Weights of a small transformer language model.
Size: 16 layers, width 384, 3 heads of 128 (1 for keys and values), MLP 1024 SwiGLU, 31.5M parameters.
Architecture: RMSNorm before each block, rotary positions, normalized queries and keys.
Training: a variant of SOAP for these matrices, 332M tokens, 2530 steps.
Each number is 200 + 40 x the weight over its row's rms, rounded and kept within 0 to 999. Layers, rows and columns count from 0. The size before them is the row's rms in percent of the matrix's.

# gate: layer 9 MLP gate, 1024x384, rms 0.104, rows 917-921, columns 288-383
# up: layer 9 MLP up, 1024x384, rms 0.107, rows 917-921, columns 288-383
# down: layer 9 MLP down (transposed), 1024x384, rms 0.104, rows 917-920, columns 288-383
gate917,103,221,233,177,196,154,241,215,188,199,173,122,286,236,238,189,180,226,181,200,203,227,162,186,156,168,218,220,236,218,270,188,159,178,177,136,158,142,106,167,250,211,268,251,202,225,205,195,245,223,223,155,220,261,156,231,299,124,240,148,239,199,180,306,138,200,255,148,160,194,220,178,209,186,189,201,180,208,139,217,171,228,156,234,269,209,206,168,145,255,220,187,293,178,190,214,200
up917,101,234,156,128,258,180,199,195,188,228,145,185,205,188,221,149,182,149,132,235,162,211,181,187,231,219,172,171,134,199,216,202,245,174,302,175,246,229,228,193,229,213,197,212,210,136,256,185,196,140,168,197,130,210,161,201,197,117,228,172,130,177,275,172,132,218,206,270,177,120,130,239,202,224,214,206,231,175,168,208,165,250,222,288,214,151,175,248,212,214,256,247,154,183,213,176,184
down917,104,244,159,232,259,174,198,202,192,263,251,184,96,154,182,196,198,176,149,230,185,181,135,208,190,173,200,236,155,236,199,283,205,200,191,278,210,183,199,189,172,215,170,142,227,236,196,176,199,154,199,219,159,186,209,301,178,168,148,218,270,207,182,179,225,177,42,189,238,140,180,263,119,240,228,214,240,249,204,260,297,238,221,209,227,164,220,215,199,130,188,236,111,171,160,228,168
gate918,106,189,216,172,236,192,136,130,213,160,180,189,163,134,172,211,243,296,167,223,242,173,211,173,186,148,282,265,151,235,267,251,261,222,181,158,151,209,266,210,235,172,220,184,148,225,182,171,181,183,180,229,166,176,213,127,221,219,178,225,132,186,136,136,213,189,221,245,177,255,182,183,215,164,186,244,280,221,228,124,132,193,107,219,190,256,176,262,163,229,92,179,155,173,132,158,236
up918,107,182,229,263,185,195,131,190,181,212,153,154,218,246,237,154,201,221,244,250,186,230,132,235,291,216,217,227,131,232,174,192,224,217,195,215,176,250,172,193,185,225,186,169,191,114,170,219,161,233,251,153,205,236,190,165,188,186,231,173,179,172,210,190,218,288,150,227,258,140,240,172,163,168,219,203,198,191,176,179,153,196,251,167,185,170,283,319,229,149,195,209,234,195,133,188,126
down918,106,218,199,188,211,282,195,168,97,249,153,184,262,152,263,238,251,195,190,239,136,215,183,159,254,174,262,254,114,176,274,155,179,242,214,276,186,271,129,222,253,149,268,139,80,180,207,228,235,164,170,167,236,199,209,238,270,223,258,208,235,228,241,221,164,218,234,207,123,254,274,196,213,206,167,212,154,253,229,145,185,225,193,206,151,158,219,215,223,188,215,272,194,134,187,138,193
gate919,096,232,258,282,194,207,198,166,195,192,170,137,139,189,212,197,238,181,288,158,159,193,186,229,120,187,171,242,148,178,187,180,221,182,297,145,188,205,169,234,269,247,207,279,245,183,193,199,220,205,221,231,198,272,240,215,250,145,138,185,206,238,203,261,185,189,182,237,291,119,192,182,171,140,165,221,280,166,198,169,280,200,248,190,210,257,211,232,190,176,246,188,199,300,178,175,123
up919,097,216,218,203,158,266,243,141,204,244,218,109,220,239,164,238,248,206,245,187,205,164,217,162,189,176,206,241,209,254,225,294,194,125,272,136,199,222,179,252,176,197,187,276,248,191,114,199,258,233,220,247,152,243,226,296,246,193,171,138,208,220,164,182,154,201,184,164,227,97,203,200,182,150,264,240,131,150,283,174,302,198,201,242,259,256,268,184,196,215,248,226,176,280,243,170,175
down919,100,215,214,236,130,181,244,169,244,172,161,142,225,245,165,197,230,159,229,258,187,177,234,230,179,107,172,266,148,187,156,236,223,169,222,216,192,166,160,214,182,181,148,236,190,202,219,186,196,131,157,237,187,218,192,201,138,156,155,221,175,180,193,164,221,151,120,181,176,237,240,161,215,131,203,165,145,174,188,239,190,234,263,104,210,256,193,215,184,223,234,234,214,225,233,168,279
gate920,085,116,280,268,275,238,256,213,153,180,207,212,192,136,200,162,149,185,183,138,230,176,154,260,157,231,209,165,160,285,201,171,238,211,221,184,137,171,179,240,257,143,259,260,160,195,227,227,220,221,198,305,163,194,225,163,271,227,242,122,170,213,205,133,139,199,264,149,162,259,178,187,206,268,172,180,227,150,278,258,277,209,169,250,219,142,187,208,204,158,202,217,204,171,112,254,202
up920,090,200,202,245,237,164,157,202,233,209,225,245,202,168,191,150,167,224,243,110,199,187,167,229,253,238,180,178,136,266,231,159,144,173,247,218,239,170,218,282,229,153,283,192,208,234,185,174,214,187,242,168,190,178,142,124,169,243,208,171,198,261,232,205,170,166,186,162,197,265,278,209,236,208,166,190,229,219,208,219,143,160,177,204,173,151,209,206,193,183,296,183,212,157,212,271,202
down920,094,243,155,234,269,233,245,181,228,169,192,194,234,174,191,167,276,228,177,212,163,236,182,187,267,183,171,182,202,195,198,255,202,181,215,314,234,112,206,168,249,216,199,149,257,226,180,195,247,177,160,197,159,196,173,191,194,215,248,217,135,131,176,175,172,172,218,149,164,146,218,266,232,208,141,153,179,233,237,214,169,176,253,177,236,170,165,209,201,248,149,163,183,216,205,209,246
gate921,097,224,146,158,198,198,246,234,249,175,220,193,229,206,260,279,258,219,225,216,188,243,134,103,185,166,182,213,232,208,182,208,168,171,93,168,164,202,254,247,160,235,143,219,159,225,152,237,209,187,238,94,233,225,155,168,175,141,258,188,217,185,237,200,198,218,225,227,171,250,207,206,185,105,168,147,191,198,142,199,167,234,162,153,228,236,175,240,203,230,207,168,217,239,169,217,205
up921,100,161,202,287,227,239,195,247,177,314,170,167,262,198,189,106,216,189,246,204,192,173,231,141,236,214,222,177,177,211,134,124,269,245,190,233,181,199,159,190,193,238,247,160,202,271,217,239,202,196,166,296,165,140,192,202,256,218,207,163,204,218,209,256,180,205,312,189,220,187,181,234,188,170,227,197,188,252,171,154,129,290,179,189,245,228,174,206,208,188,184,181,203,195,158,141,125